config = dict(
    vocab_size=32768,
    positions='rope',
    rope_base=85100.0,
    rope_fraction=1.0,
    bias='none',
    init_std_up=0.0191,
    optimizer='adamw',
    lr=0.000986,
    schedule='wsd',
    decay_shape='sqrt',
    batch_tokens=131072,
    train_tokens=669400000,
    dataset='wikipedia_en',
)
Each number is 500 + 25 x the weight over its row's rms, rounded and kept within 0 to 999. Layers, rows and columns count from 0. Numbers have three digits each. The size before them is the row's rms in percent of the matrix's.

# layer 5 MLP up, 1536x384, rms 0.0344, rows 1330-1402, columns 192-287
096:457459485505469503509535485552501502484514527557454494460477509536495506511520541520513472487495483562546505471466490529513491558523532527479491465489461466524502470499492492497484495493513492485489479515507529504454481483470454519459488510532487485502475521504483502525542448499518445489
078:494460525515500536503483514534507508478514509537474537517513498531531495535510513484550513508515522506460530540497524468484529486508466536476471548482506495509469514458497493481557512510527540498495486512514513501452474488498521494523490517555484460570517498507486507517466516524515485465
111:437514583493440508507490488473475454477491526499525454517492496449468495509483526525483475461507511480516507460525488547493543506518550524475513508527489477494503511468520496536506510471529513500486537542495496470524490480477517558515541517480466482500525476483525517501481503526486513508
113:490527508496481513521528471529478493506484540490485489489516493452532488539522488497520486492487470487499501535496488499446502448494500460533476484515533518478457466502475459475526476487498481533430530523443494478512497539458502556487446501511510486482508485476527501505503494487510481508
094:458456550492493458483493485496540520453534517518490514542517552508532471514471502523501477456515468541499534529501518519494514523453524462494516473493437539525490504516529496506509511486498539491475520514456535508478515474516513506491497538501529484532488483513481496484531488488506472508
097:498506503531473515520517510538491445522502454485499435535497546520513506483458497531513566492484501519525486503463495494490512465539516517495529459519504513501489496483541502458472504517532496497503501515541476506512502491520471496521536498474515467500523511482489539506501471514535464483
104:525507512497479456497499507499469484536507497464474499504505512472491519479528501502538519514540531490500534510492501474513526489532476503502496500502517540491483506487522498497486437480525508472468499470500494465469492507515480528499488460463549492519495500477503518479529534501496497477
083:518483518483524496508505529514518521476525521503437477484539497505514540523518487514440478513533514535509493509505526505523513484504523479499493469469476515536462480486514535457479468462517498499524534499459550507546452515524487499509450507508495480484518509493510510466487527488488522482
102:522520498469577488492506526541484555491494505516511500507465543459525515500508488479505448500495513520483483492508483482540476481499542521530428453477510538533501481505517489495482486503521530486500517496486534484496472505471501484494514486514493495491525470534476514470467479462504471458
110:494494524440515451509512499508512451484481479479503474514517508526517510521489497500528539513481466482512508496551548502517487496530495477463453490484510523489523504489478454511509440497485498520517495526499505457481504480513498471534484486509521562504448511451525483524504486510532468488
097:494471572507520471539530503468551458498510470549510419479521464484540477521474516498518515517511452487489504464456515439501550575524510502520512504507468489519494479477522505471453509466467488524490492478501487517502482529500507514461499520501512481493465506462502508484543520487459520461
115:482491503507470520535492484448487475517521495493512464499472484530504506511554460507476524485480479476522504515538510481501526445467470456525519495549523472512527498521479520489480496519500482535499456461496482534450486493542480525519473526514469489485513489513494486522528474508462447534
118:493498489540490519499476537501534475487543464513510521491488521464468481486475455506499515486468483516526526470504494525482488536470498513494525502572505462483530448522486481515556491492533495506466529542503497517484530549493515461492498533503469517476455499460492555473515504478530500548
119:489458500486498494498496470522489481498469481467522509505525513527520481504484487519529545486498515488515490502532518513482510532518462486477512460485537510526475457527471464511482461492501524483467499499472528472471499512431489503490465474476473505495477561495491482468529497509535520462
094:509491510479490487498515516471508493468465498495508556518463517563547516503515478473539505511507457560513536488498503512495512495492486499510500491502509466498516516468471490505527495524486489498482474500489485485474503505456491460464516512515520497515484516504450487498527535465491495476
093:521495506480481483488470485498472481502532506511517521478513470500504481477504504490502517463476468475498511500466479520514520531488490521475470488505501467488506506477518496513509507502513476478487520452507553517523516519477507529505491506528461524483532532491487467558501523515544481532
090:442449487493468526514553488513483493494462474501491537541523533455471482485517482504546469500526492528519472467472471478501488500501500487512455487532494502490499539479519488521539466508498454456485493461493525544479505536524501527473502557518505482489509505512486483460451488510510457510
104:498525518532502492547486516546484515504535477520502476507466461475498517520505494442501465509519534513484518492504499521500530499512497475502499450518478509470508499505518504490484452501511462550498534472484526457501512494495496525461490532509515468526506457498516470467480511483527541492
113:536474531510521485490483512478521532458555458504521495480487526492500527502515478532482509529449482529494524506547536463483498490456493488513537494521469470533483451556502531525503519478503480496481513483502473531501481467506481506492478542524497484518465533473482474470505491491504477477
103:489537467521558516517515528527502541478499521506480492520549506515479504529485469524486469492509497510469468512485498474566493504523501527475458520496463513512555499511552481492498506512567497505513509483437492476510503482520475506484518512514511480478529517494537468493500515499509465498
088:476466539494511509456535506502502527493495505478500516505477482519479461499523467534530503534467485498508514506516478502459502497464489479513491495487543478480502499448484480502477490482508489512462518492475511531479517507496463515445490509484511508487484473548495454461486460544489460480
104:499459491494493458515510507495491545476536497542450528536519508531490465508474487470466483502493502532465511515521484493496498508462464498495483506496535514514496505467560507506487525488502517459510518472475522527497471501538516489521531546525503528492494523529490508483480508510467494438
085:502447501508522508495561439506513500468482515482479454476459474503503507478487508488493522534501483524446458509499479466469532475497499548506495486496495530473491466529534524470482498484524508444505517452529521522496501500532476496495506510483532507486549541519491511484549495505510506477
101:546474510534538474499505484547483500500481538497475487487476515462494502501487483472484475471501494525460487514495502520468516454513464523506472469516544508504508503525514473557505514479506486516471518460496492518497483485487460495498472528495525491504509496486524503488492478544488492498
103:493487464468467485522483512504505507504503495522491485521519483512506479516491499532491521501511520460521469462520507516528503505460532461443517521519509518504530510485528447522486505504511500548518500499499473508501519547505527512482533471464510523511501532457537545539467525483480492474
079:444496519497494481518511505507499495470491462482493494455523521472529541502529510510441483526468515540459479487517484554442530467500540491526466511492524489505498523474474525509500526459451509521497503431459524462509489510485519500485520516482458487507529537505529491470475491463501474506
113:540509510459483489494484484520475499422521485521502540479485478512511524532449496552556529506493498533490502525504531478483467550490511489513451527528490523498533481479467468482460492490512508503455517537450550492512483507517533500481473515493473497482494561481489494509548501485525487513
099:529505477482468472519517493487445444534474489501434498542538505543477536464493513484526496495531522503522481517462472430524506526516505491468487522480491480541532501535541464515469506503493523464486513476504478498470455528474485512478503478536524504507497509464509534493458492504518509449
086:493464483508506485498533485498478514487481495501510470510471562491478495470533510508528466526489534499531488536515505501490499477513530528520461511511542507474502511506500520509506470481524494476497475554513496497480472495499511515534498503547485514528515531497511508481532519515496472518
098:518513477481555482479505477525484514496485495531455478516515491502506492486543454489504543513492559525506528477509491522492533499461528504504481527471507488486484519511553521476468514534546480499499484509510464548511510454532495515506480519542474496470514510497497502503497476521543485503
102:554534467518524481574480480550464541492560512523517530450495525484513529535494492506525512517512506458503482492543507469518527495538528499505493519475433504509487508482507508536466464473513562536492464431528478534467482511488533503504529478520508497539499502492461484527487508525473496487
106:511470467539507525520521540505537555525542479516511505500496489485489455514475494491504548499489486541454485450520516524515504499499497499476505513518532530499493518505508529485480504478484503519509565479467491508456523506480493491529482501507513502495499501499517487450474514530517452502
095:486505480482499485475520473504509481490521465554504515514505511480539471477515468515519505533502509514550503517503503501468516498494492488473480475539504461519492479510512485538541510502523536491493475457509520498459534476477500527474497546491478517530459470489501497465553510509514495504
082:454474520536507497505482514519485471506484494519488524478504481522479485550520494522473516506517447537519486495493490503500526499537522525558493524516497471483536511509501467502507437506532513500518492514513559527511499474512520468443510470511478467458467509493479505504511485521550549466
084:486486506517525489481521481539493491490492539505533497514512491475469525493529493482481519504443482506485487491435571454503505545482486488530525453534516507523500480477476527528497502489483528509493497469518499527507533500519501462467539510538483487538450488496480474490480481501527526472
112:511483480497490449485542531514500466509468535509498499508514493447533511486548496517511467507491478529514483515511527465506506517507496492508480519492484527544505497485476479518512494504467519493483532503463480561508534490513476494499491508492536479524507513489476509475533487552501479478
079:488496522523505540504481444538524497514515505522479503513516479505491544526488508522502465480513512543486525540500513528480500480472501502532486522470488477525447512510534529490508475459541490495491561473497526534521509469468505497504461496527509504516518468488502521461492557535488473499
091:507476470547473484484516471458527497498511518478496533510468516527500533499517492503473560537506490482477513508474528426443483496494454470485477499474477484525493519490479533480530502498471486495499543460483518500484513544518471523455527538544515527458527495493462548487488488542483529497
071:471440467533517498481479436468487514524473517539517506499475494524513471515459522471483481536460510561503517526504461488520485543458487498505535461548513487481481457508467525498522510495547531491510542468538492524507470518480540501498501494514521541488545498525487505516486539525505482522
115:507483516494462480504536456501479508456472475524471498513545472504493482508485511511483492536482502503506525518528517457507489483508501514496473517506508497505457502524478515502487544449517525487470500476499517579472498503534450504520500561509528489485471524515486511489493439512528498476
075:515523548497517513504470514503521484520552443483466524486448497457489513570479466489459518476529478521524495480480508500484520536488466528502509502518502487489527496532496523500453507492502510481502500494474514509490545494527498500502505488504474492489518519472531517494466534521501515458
095:497493477514464543499489514525474503469535515528493512497545535535488451500478510519481520512468502528487493452464465488548527537542465535461513457481481482494470494497469515511499511515540506525517515452505530490480497540520502535474512460502516508509530514493504536529471500494531534471
091:471524515489505515496498487500507456513483496447496535469482481525517480513525515523499533532447490507540462508468479462501541461466501518524529491504480520513493482493457507458501462553476483483478461496485537484474437488478538538517485489441500536481495527520492497477489456499496451500
097:496516470516516507499531512464509518504527462502483477524460517496544516502471483471498530503504428523550488505519489488473494479510509453504455503499550499466523500508469490520511470496507534465512521502467514527480464490500536500475496488521514472469486510489477484492489512482483468481
093:467445528501506525508465479521503491505485434500507499461513501496526520447528536486499504497474436517486524489506544462525520484495515517514488512509481517511512515509456503520475485498524485473481468489481520506502501512537481517517513512488515481474502533520537494461511491498553490488
101:501480511514512464508516476512497568511499481507468518476471472462453519537536493462523506489537482517517466533467500469489471540504493492514481449497513485529474514477487489483486502500510500501478466520487513528496532505510538524464525516460497508460526495515474456523500437489493437482
114:484465510509475478513487508467501512493481517497495465519516472523548485480500494527490520488455512482477534526524498492494493538535522520524481492491462518515509477529469452504504480530502516509451480477499518536473553529541486532478487491505523489485460539474502482471482524539474537484
108:483461514501508512501535509490505544477516492533512513449523455510518500520524507486473497507488519512462488485526490498492518464471499491514475486521460457520469481490524528493495472520472519500516498478488529514507474523477504540524502499553502483471537481515511515496558504505490505518
106:503514520514490472509511520494556557514529480531517509538523504518510497549479466498512550483489486504590512469527469514469535489492452492441509500516522499496498469447502484482488457533492510539473494524504513508477488503516499534479510519529480515466507486501494492484534469536467490442
103:533491474518481470479520463482474526458502528541485532538546534486511426495492457472473497478511485520458484446525487505450495499469504461467517445490500492512516521499502470507512466525480494518484484529458497479473472495475554531495515498508491488534464507491465484503521507469492510497
117:454505543509478510538547461497482477499506497519512475513504510498508458530499500485489469486473472510499478517492499497520518492486530473490465508528515489506535472531486474496519515519520503458493472540490534493495501549481533508454483529503525544508457506482503546506534514497510464501
108:516450519511508447486512529460499518476505501518536519479526487536489515510484474528518535496484505521477451473511474503501489508497451443487485527515496463481559512477542484513523520500537496534496486474533461486493487508526492500482511546501491499535494470478486512530510467481482523522
075:498470457544517497549511522521486544480499477555502501498537526473510482506499455502505511478497466538474481481533494500470494518522470522543505507456487485565525502509514499529504485478514518485502502484480484489478476513495545444455552493473475496494495480477533489484510440503526469448
078:528479544534502522516493529472509527521516480511455476510496536506524521481508484464514469497491566492492491485496500508464507485494543514506461517463494523513534535529499504532476510465542510484447488542506468494524521530499476482516494494477513506477464480460491512545561495485514496489
079:517495492534497500481497445490485519489510482508506458477542529488473537532453493501521503514499502495522527501521487519480479447512513521513476461501487517526520528478540522464536462498528529503506520466440490515488521499513444467443473510534519552499496485476493483537495498493513519472
099:459527475520491521516515498497542499508498465495512505492506500538497533500511500536541524482486510536508538479525511463485509512532514538489491463511478519520526501526447475533472468519507493517518484437458491522486487478500493491528498470525495520493513486498498502503532561577477522516
095:453465526505517472501519541489471473514475528542487509479509539480501524491557513500509442499476485520532457514503499520450501491475471462484513505472486512524500530490517541494516465516505507505504484475490504552487516507482482483494506505518513517504498523508466485502494477494514491469
081:487526496510503485499488493473508494490526499519495538505512505484534507517476495490493487503485455515470521518527511492450490493542475527527503458524512458498510537500462515507490468516472529526484498474543496524455493507499511480424494494555490535501460521534514471528490548527512485510
104:500496500508493428530472481441489506530480518479456498541512472516510499522506529494528504484519499497523543493552549477472499505466445478490417493498490489482517457490471502513520489506523511480500513524510452496507507513554503496530505487538507514517532491496482502483485473490528476482
094:515477546451457474487501503471506486497461517497467482519507466524479500545489454520510519489489475517484515468514495527499490499533499471479494479466499491476557497497512488476523411497523498462511489482442540470511502520535476524503459524476465500494544519522512528501468523488522513473
087:499474510518473537526539494542478484485494546532475495504527514509485523480466486538469469495526457506489477514504484531506520506501513516486504475481522448493473509526555494518478499465513524473475468447552504516490467461544511490498517455468451484515512509520462542522541479495515513506
093:452476512525503494529517442475494481498466486479502555508473538490536463506483448512504480479455463528493545488510455500511495468470512489474521539488494519498542491481492477561499486481486455470523518517524516501511514500460539560531487514513501533499469535478516504502496466503470528504
108:523489497498513472465507508507516541489510560470525521446549460490534486485494476469504458524432514532479481492517513476548501475505500473561468487493469468498562526541503498502489488466506491533482465492481516539479501493498531477508490550517502494494478494480496482485496520508511479483
108:496512501512473500486509514526508514532460539543473494543523494494454535484514484524501493461458484514479497471509493523515489531545492491537470481468476522524507499481470473490495490533525523522479533571467537496455501518548520513501513498537499499532538495510500522484553498453505462505
109:458492517514475501499523528480533496463532543491509494524469478551508456532452468532518465541460490545481469500546474491480518480460469446479490499550486499508523484507525449514486512525523512459505500562496522507533460458496529518501491503529501498455499506518475518475472450488481504510
105:481438558496510432511495439492531504499552457511539443485534480489493491526509511504504471488490477525491498485508497496525517521454526429478482503493512501488550482457518465490462444454508510481491486465486540512505502546476540531522475537496508489512483509511504495496520519509477489512
099:486535467488527500493496509475490553507518520493461530526483461515537468536542479509487528541472504547514536519478553520489484480505538497548454437494489488483512497535477485485515475515563460516497521480501475535473451528487557536500484500506497508525499489496480518477510491493479520489
092:482455513517485504527513523488517501512484470488508540504508516515526497515463499470524524524501517542485495494505523494512528487507471508494487524459486456514521480550489450500514470491500438489477495505526504498515523481526517532467515492505525500518522481487491526505491497522474447508
106:515450512473509521489537484459515485492448496547517445463497509490497496517497469491468460468464542484475449550516497513513511492526511515522494484516505428535485493477550520504474504479507521488502516473500449522504511520493464523495500468499526477540498473488472491531555470503487528459
090:511516489465459451512496529487488491508484501532489539502518479494517512459492481457463525481490490496581484473474513514466506482493511493496418493472456500504508490517538525506483472509487517529524502495473532463467484547485535505515511487480490519490495525488487486466485492470444453517
111:516440524512490505521508510475491513536501503486486512533464481529488505517497502540498503525470518496524453496484509485485516495483468465496465496515491511501480497463500499482497483518488472508485498501531500496466518528539534486524488494521493502477496505478506517491462493531510505480
096:470477517540520485473510478482518516492520520501490485558519509494523522520526504475535498520483522509518520551538506459475522506456500448500493500481519444524514489518518485525484464516475478432493508504489502515484492470495522466486505479487518473515451480472479494519490475479505450495
115:561511485496498448496489515518505504493521546512534486473540509502477485470552514482502503481469474526486521530467537503516499529507505505553507478513480508518530515498453470472498468491501550518457530466456553522551527473491490490484511499523471465480482488490506486481530531537503497488
# layer 5 MLP down (transposed), 1536x384, rms 0.0188, rows 1330-1401, columns 192-287
083:507504463534485527466523533555482490488503521499477497550488511476519523488498489505479504490473485469502505441530511518530522476478518469503491511527533515488483493513530517461516503472509478481501537460462522485547536479471471510492476503477514496489523552495466463527508509503545462467
071:549475472467472518469498521539478474535512490499544511522517460493479514476528461483484489522509484506491507517496484489491552500483473494515470522480481475496484483532544496473505509524509515511547505509492534460515528513495465483450465513452481463448464508493518539496494517470523517525
117:562506437515500475491473536542510468529482509476440535469524489525515454486514527482480485508479503505525533513549540459500510484477478456538526504502493505503540493494476513457514482459536489464452479484498484519520486509488495528536473478513528483493474511494501505538524528562501525550
123:521471479528524494529462481495511545521545492491472460516518503468496511485485499508471572497488495458504523490494509481544535493534499514500476516506490491522514504508479541496563506462488529485525521462510543536522500548470485499512523485518489485483540508504509460512513431463482510492
079:523535518523582496476458519526503489539465463468497542501526477510531489498501459513492458486512511546533503527517498468509524491483480474525510508518505508523502493515483485456510499512468536533480503507516473463497514467545503485542516504485513517478554510508468520495494446506527526471
099:511453479478494510482525471493505470500528473491513493476495503486496525450537501494534510489495494498505484538509489480472471508512514468505467498532515520511479523491497518503478464517500484530525488511501502479444516510475492470516491559529508500473468501512525480509513481471460522481
108:514502494569538505499504510516510489506513516511505476469516480499483540449475509514479523471535486456507524550516483504510559468515508499529497538495505480533516441507509510510505532481531545512500455439521521509534489493519540497469510449486488528472505456484490504545482480487554523497
078:515491486468503476446499476522472502503503476481517525507507506480505441467486514490546482465517466546527488497449521500505490549528479457461550497472506531513456511520502519540471489506476480519510509524532479509484459549470486487505527504469502530520536523458492533497478526529531506472
101:519480467536468530518461526485467488507528488488523490493487481519506504530506508475552524515480494472509544506560515498494491535521489482516529494500497470519518502458510543510513571510518479490544479472491494514508483546485456512517539486463500488476528498505477514463481495489521518522
104:477546482519470517531492507511522501556486518476485485494483500453514520540495507558486455515507528499510477492499493499495503501458531504518521520487493461513521526492502481461488524527500463510487506505474431517509480486509479503507506462490506463461496541479476497510501465483502473525
092:477540497485535509530469508500493463456484475490520486486510526496540525521490513537474552506505481499493466525483516527507495507471511494533509523497514471528511472535493496489479515493521553519500474499460519509500465476514505486535472448510489524508485551475499533482570482448513480534
114:516514543456488512518488490492509543488442485535482580556498436485459483498480528500502540501530511489459502505509584511510482497500491507488514466508499501472504522439540507516512495543516501508522538499522519481501500490472501535511502496550492461518537516496526490492522475485510500530
121:466513527456492482476496478479535505510499484520506457486483480553516499500532507488483502494483507509465531539519511532457532532528522482507513487500549534498479486486469514474488532504486490457503471496520484507477524522498490481461565483521503478506518535471486521477504513556479489497
142:501495531494509518463516546511498534531511490522519498523488531501460455508487511511507503471545494579489498523435467491492480525544467535463495527476522532468508473489527488546475509478501491517506494554496465456519482487480546535520460493521501498492512474529496494496489530502496491449
112:529516495509538535511493452478494537509519479497501479509520519507519554476520488488478498468495518484497493546448486487480569468494517489514478506494475465540487457548554540495499493462533511519500525499494497528513495476525496518489528506510495500467510472523502517492465453493493541477
079:517503488483517502475487509487495506498494495496526497504501529531521476492469523498516521517483538520542459521463456518470491460510473503478450553509499480537525446454479503494496481487451459529499521523534513503502454477520494502510519509467450509502486494440522504478475545482543483514
087:502572473487531465523489488471489495515469497534499486491548494479488478475536531500475507516499507497564490484492541505529520506514469569523484514509505480483509501540466526507499502521507489479487511455489482464518523500504467478503471451431517506484563502543503489489540484511486504468
115:476507505513522492516525460454505531474516491522491533507496522475497477535515499558512511483489446518502465529482502506541478508476545488539505534473513492520493520483485506510528510543485521444497488506519534531550512487509470478495493469486466502477498527470453513520521449529500473522
113:490514484501501516514503559524503514473489508488498550538488482532485486496501512506483537507524486519525505556477535487477502465489475464472494491546510516484517541493480493483519481481493506536489506493480447505487481498522527520537481532487502499502515471490483472551493468483550480520
112:480533513493469463507472447488531482504484487482499529510512482485556468504536519543531534521510524475473487483526528485507461515488503502512522492504547495553485504473481469486540547525488501474533475466552514471505516532471518488444488499497469503487448509515523495478508513485492487508
087:497487518462523490519488487478462473501498491524505557487481504463518520469490474512497485453486446435552491499533488494481485476504507503503516478515458458502530514517492482453482513496535499479534489469467492499512539499557420509481504509513492496509521483512547472460515523457495496516
094:538475475535514495539454515472480503493530475487532526504515503539544481485457495507497466478497475474517519480566533528507509490528492512490547509500499559512502482497497558538498531509490493510467499468470510534500460502522460477478490492490475485538510515546485470484460473524485469465
078:479503471508490516537513522480483518514458494468498502512490491487485507463514513466511491533555524497490482486519518476495552480522490473452503487513501495479485495486486531499505483476507495517535538492499534525492498549562530506499490503420548499480483495520499501461496488464502512523
107:482480523493438517459507497512463496465522521518487541491464488505514510497516483491557519524518527433516512492522517489485473517515507474517521534464487501483479500471453476482495481507518511501510473545534505483500501503486506467491508517491444508477425526526501529463481492456492498538
122:511525519508489506501485494492458492508562472472498470474482471505529515498492510502471535476497488422533538517512492468475499497507517538490480463524468456535466476505493504472492546483523520502518447495492501495470502502480519486456505501493472505529492485506521483501480494496511502530
070:508468517478531487516491514477467492474510503514479513526506514531489491542516497549484544545510537531463511529472491536527530544468483470525480537492519527461501509459485470539536547502458477485532503513498548524499523455442524506521516518503486497505528490497529530499490458516487506488
154:494489464499525499473522471476508490559507503518483461529491489495507505461550471462476494527484532467525528502484482491479525474479468529503515431488488461502472512517523528498534511508467505503536493490559459496471510519509501534489534479499529504517487407541512524478484495529494504507
091:529506550552509528474460544474486525477483503513474490497514479498497475459477490470522518448501502539510482463541487551505528488513486466525483513488482539499546541470487491500506521465509492474550483519493546500529494544461499485515495502528523484504497529495497463519518488503510489512
081:471482497468520471493437547480490531482507569494516519489544486530489517487527547521501493497524480491499484470507535534503462518491490518489484493486506502505523534531520544462468515514529520503466489527499513503499502503489516471505512500462493511490535537456550441500530511513487479520
086:500524473508460496524455508516497462489499490497504516461440521531492463499493502524500515471468478538493477527474438551500501440504484543529471547511499481515536492461496506520489484470498478522511483521530493523450537507508495523499547510494500483495492553490483516499543513514473490520
107:448482506536503480442500563476518458482463490480524487507467515474472460492521505497503508496494542496493544492490524534501518498477466504489527532497513502517527516470470481506508528514504480468519508476496492444507495510499453505483493482500523500483491529498515483519482457495494499477
103:507530520476448479467509453486448473490466515492508494522546477487520524508461529529493536487523486457544488500514479517504514566500496528541528479495493496500533482503490498507511494524508513474518490527489499527494495532502510507494489520488524517517469511522523494550500476518518544457
087:493464498486497475535468510509523475487526508472459502468524494486516474511491462512546528482500446461480520477485472538504465540473523489499515468494517515496499471491524481533497490506484506539508468491491490504537529516525499519471468520486487496491508492484498477469498511513550493501
071:533492482499523517436535504538493527499505524531539513489533471480485497488548497467476482504562463525480549480519540476461482494515544506514482505574478515496489475445504524560464539491493507492550479487455526522480488504481496498514484511518509507519516544462467486464527473542499504517
074:504508537489483501490511480472486514468516510544506482531427485506524498528499495481480508531492496492504539488498459477535490534463470516512498564501536459506473534465464480479544498489500541482496493511548455496501473502475469503467516496526511479496508512507513495489494490479470477518
123:513501505512504493510497466511492534493522512533539475477511525475511495483510471499505581532508527540451475499500528526513498490470496507511482502496520507515484525498488514475519463488512488473499503461492578519517473546469541480503484456528485521484471528512510464536515522455513517473
066:442531446467513519493477537532508527520487490490440504487520480557514459546483511526499520466518510499514488509486495493503516490506523459476554507543494486485497492486478485507508517506497448529516479495504477498489498506495489509550492457521488499515517515510540501493452509513499514494
084:513542519497472484525484500480449487484482516500472484549479482497507506465500516516492471511488517503489547479450543488504502509542480523534472475560480475493490530506479506461523545509478523511503510526488490479513421500497516492524481456509569489478497524526499472481533492507487505488
063:495524484508496469506486539519488501502506493470496488494500537492519495524492521463516495477524512466497519484510530480467506500555524519487477505503521509490505477459491487529459528473545504517510467540509455534475513479507478469507454528462531518515506499515522484519456517506485509494
123:502492501474486508505490509524520538497472516472536499465541494501528450533529514455497475521488474541492483465529508539500475477534484495492548500492514504472506484468484449542496511504504503532500480506527515506530475525486487509500513450444472497502512528521476514528497519529472500535
064:487513501503489512517494489521528524497492484542511525508501471529480522480522474499530489481477547473541517533507506527476463479489528473514478471489452440510491496499496519518494484503490532483496486480500489484511500440521546513517554522452520471466515484536502536476498532557478460482
086:464524476480497492467509486506467463484510496514534463520535491505508487489489491498548494492501470477508526505494476484475512491517528483501482543497508514453506483482505474534521548479485515468535495507474534525534485518481443534466461544482526512515493540487517508475544497470515507496
085:507490463477538494467504525489478526504540560515466491512484518507463529454493453485485533488500506507442448472507525532518486461504487508488483494499497519505490533523516462520477532441563500529472501513476509459532506474483519457527502479496509450489520494462494482522478503510529522464
088:519524473499482455507513499509491502470464509524466466549538511474496471499508528506488559508523541470535523533512539543510520503507513472517522505506434505531509498537486503503474523476513512534511463505520531513555471498469495497535481471513454498464517495494488491500495494471510530498
091:529505509484526533500486490487454553521474525514498516504476483502494523501524506445507475528515497467521493508549501454492490502476529476487491502509464458538520502497555518477507529484523528461474486452534499532505500503518475473490520500487517451485463476512478494499503427483534502536
109:468504498534508525507514520508499442516509484509519532511510460493513492463487520507534446482467547479517524485485504544485508521474512475497494497514487498531474483479487495504521525464512528467467454458453469499514521479484421497450527506467494559468459516500510524533469490505544563495
102:462451492493547503496489507476484453493541494503516500446489510476468514485446474549483524494500526510464488465499523504513477458484568519471459480496505478513479484503555539469486565527518493522525493490501469496483439501533484502469493480523521532496471503522522472489525444511507478488
115:501472491468496496473467484527525552515500497509469520558506500473468526507483506503481511509522516503502511498518528458510483519483511511499494510528500566505515462486484511507489539516518526484499468542485471501537467510462503521499497468502493542468516545469501490471511534497460517549
097:528523506431504493481478478482450459480517488473529552494549502480509506514525500540554465533559519513510526513482509492491486536527492489482522484487541527489510500483512476489463507555508462506485474530520534465540500490509497494560523542498478485473481536465490452517488459533476503531
090:517513527526518467475493541533496528487481510529538486502493524483521489514489537514544514453496534503448488484485515531510458501519491506484474509527492522505474491471515498513545503496499512503452501495501498500471519519517523515576461502509508509494485489494506467481517524525496483487
132:484484502509517495499524518457502466533438533515489486490496476523488474550540519530496443476526499510491527504476521499461479479525487524462492526510548495478494546510485507557487495530498465478471511501483495488498536493497487488520544505527519484502502512529531557483502518509497502450
097:483479496486500520471458501485485477522437503502535496503462473502477494528522543494499500447512470502504499515475538543518513544503517563479479529502525499509489473459468507452495538502539527484494498505532494431497494551489498477511495479476480495492487530472521504519485510455483496511
061:476528452519475500501499541530506513497500506502480499507513518490471463488474495508506495456519505460496510517498471529506505498524540483509518564491516542504509516490537515514506472449468501520519466500500496477508498522495476520478431470497477472491508513525489469557493502524477489495
067:531497469473503513528460546518527513514540502477539513485466465581491510507428487519519536510548527483503486489508467506461492559457531532480502496501495534503491480538490468493503469492450504566488494496462472526495516509518525513487487494473509482499511498495481496547443486498498508456
069:475477462486468503483475483457505468473511488479510457517508524539445505508520516503508457526534503465551479519502508522461479518555522497510500489485514489489488497489500527523508476544492476543485473492524467529484534495499477507559502479516502493490539496462477513508491518474487495510
090:507476500466502518526483519498497534486488480480547506492505520504490548461486535501448537495468502485459452492486521532517509545493477494552458537513482528511518534482490524495488502497460510519467521521522481501472443458525473504490519499496523527475501503495496507504485482452496496465
078:520506498485518472549471546487477486508500475522514512467484519513530480486516453529534489551490483533521501484511503481497530551521467480505502491501479481483506540467534505489518491501515494498497502491507500478506493487504523436496472484508442499484492508479436492460498491541528504517
071:469481456492531513498454504494506481512511499467531514476539500496517498481539455477487483489507494502463487497502487481454479522479505536513545533476489451511490522464530521530485482521496499498461506534529508516502511488489434507535508501488498503508509559524510495507555468505508525529
113:517485530542503492495475550575495502500478492479497502500476456484515500478466474486477497546504494560509466512496519487497494538469513526467480493530507486486486536475476519487481463507496463498487450474524462521500486500498523526469442467473538479476476534523503488513492538482482511505
081:567568469519530456479442515479472496487501512502451520498527528482503454501526494479517529513535517531517568468479464512540463491531522515489489480485509486509459510485502558530495520477518527504552468498508456504544482489523510463551519488480512488516538512498534509469498507476511478500
082:458490527523512494494483508461534482505518533482511508534544488485504489540506476524526514471493484498521518498516561513489502473536536524464503477493524495432508536505493554524484478463504486542505551463518537517468516505495507484507474502497495561489495539515481465502541497499500477453
088:503484481509529526492548548510512497522479499496468520515499520492512511480508506486460481458505507467459537431495519505487469489544573514540505488503459493517464486444517507534514484478521513483490508485512545533515497496490496504501497498501530473509506509464543479470501478523553477502
102:514503525513478563502528502490477480503543529508471532466482511534513457525458501521492524458522508506491511440475516534495505533469530537515477500495528515513469481533513522497543519480501539481509526478513465502515510514537540496513493482516487493536535508515498501511472494460539509510
119:519524560468486529522508503506480493529527492529464468518511495504504502489496495529501527532533527506466543503550519525485493520474457492491511484523493504460550460536516510456558532510505527478484500489541484486548473533513551508478484477543495513504499527482496507467473529571550514497
113:482472477495508473532512496513497483509460527476514499482472517522518489515495505530499508527489530452553443529480478504501505481485511559527526475531455501495538511440499485482509504516504492528491463440498545478532482518482470481509478509494488487510469511508485494553481528484500519472
091:463487495457474507513466542494441485493509484500488514541520507512516484478493493524493496510493484463546546495492557493496498512468551501463524516446476477480521495470471426505493493542502524487469489545508500502491491535486473499496468452479521527525521531481484526520496504499494504535
104:511470481487534477468490508477528515530523520472495484482464476517500547529497499518467468498526521480493466531517474563469500489539502458477528492536499473512510525500520551448529555520512501474491445465522470526493541483532491463497560524475489483476496518497494507488510529519492494527
099:506500449525550487490494491511486460525464475506502502447535533475476505492468478489466465502473489505479422513509494561470497457501503480510532473497514497538498471491509508506498530487480495497510474462490475457551506471517486498480466470483531525480497491519507512501528436515476486507
110:499489510496500520520488508522501482488504481474541503488485502449513518531477505521545515529523470522499527475509466524512462453494507528461496506517508515481498503529493498499488484513522499550502537516486515466476462541541480464476507500508463524514478498479482486498552495537484468546
079:514537509533521496519501575496489501512514511528486514476480502512520486530477473500479524501529483534480552474541495519509489476503519492510526510501477479504499528477519512514509540534503520500491538515492473475504464450492497436461493541504513520549520501497470480510459482480501451486
103:483518494548488461537480482499469448476528513547502449546472469519457497507453492526527550502499519457500479497493524491505456485451482498481458510578527499515510506527483516477468524502494495525472501487496466512505505489515489484481463471475472500503458516477510512506510522505469528505
091:489486506509516483518470499491495512500454493533505517516538506471445543469508493499480480477529482536498442514476511571522507497568498492482529451516465543516540517473500530489507534479471537488508468490455490491513516522515508532469465488473506521475503536479538503528506476556508524491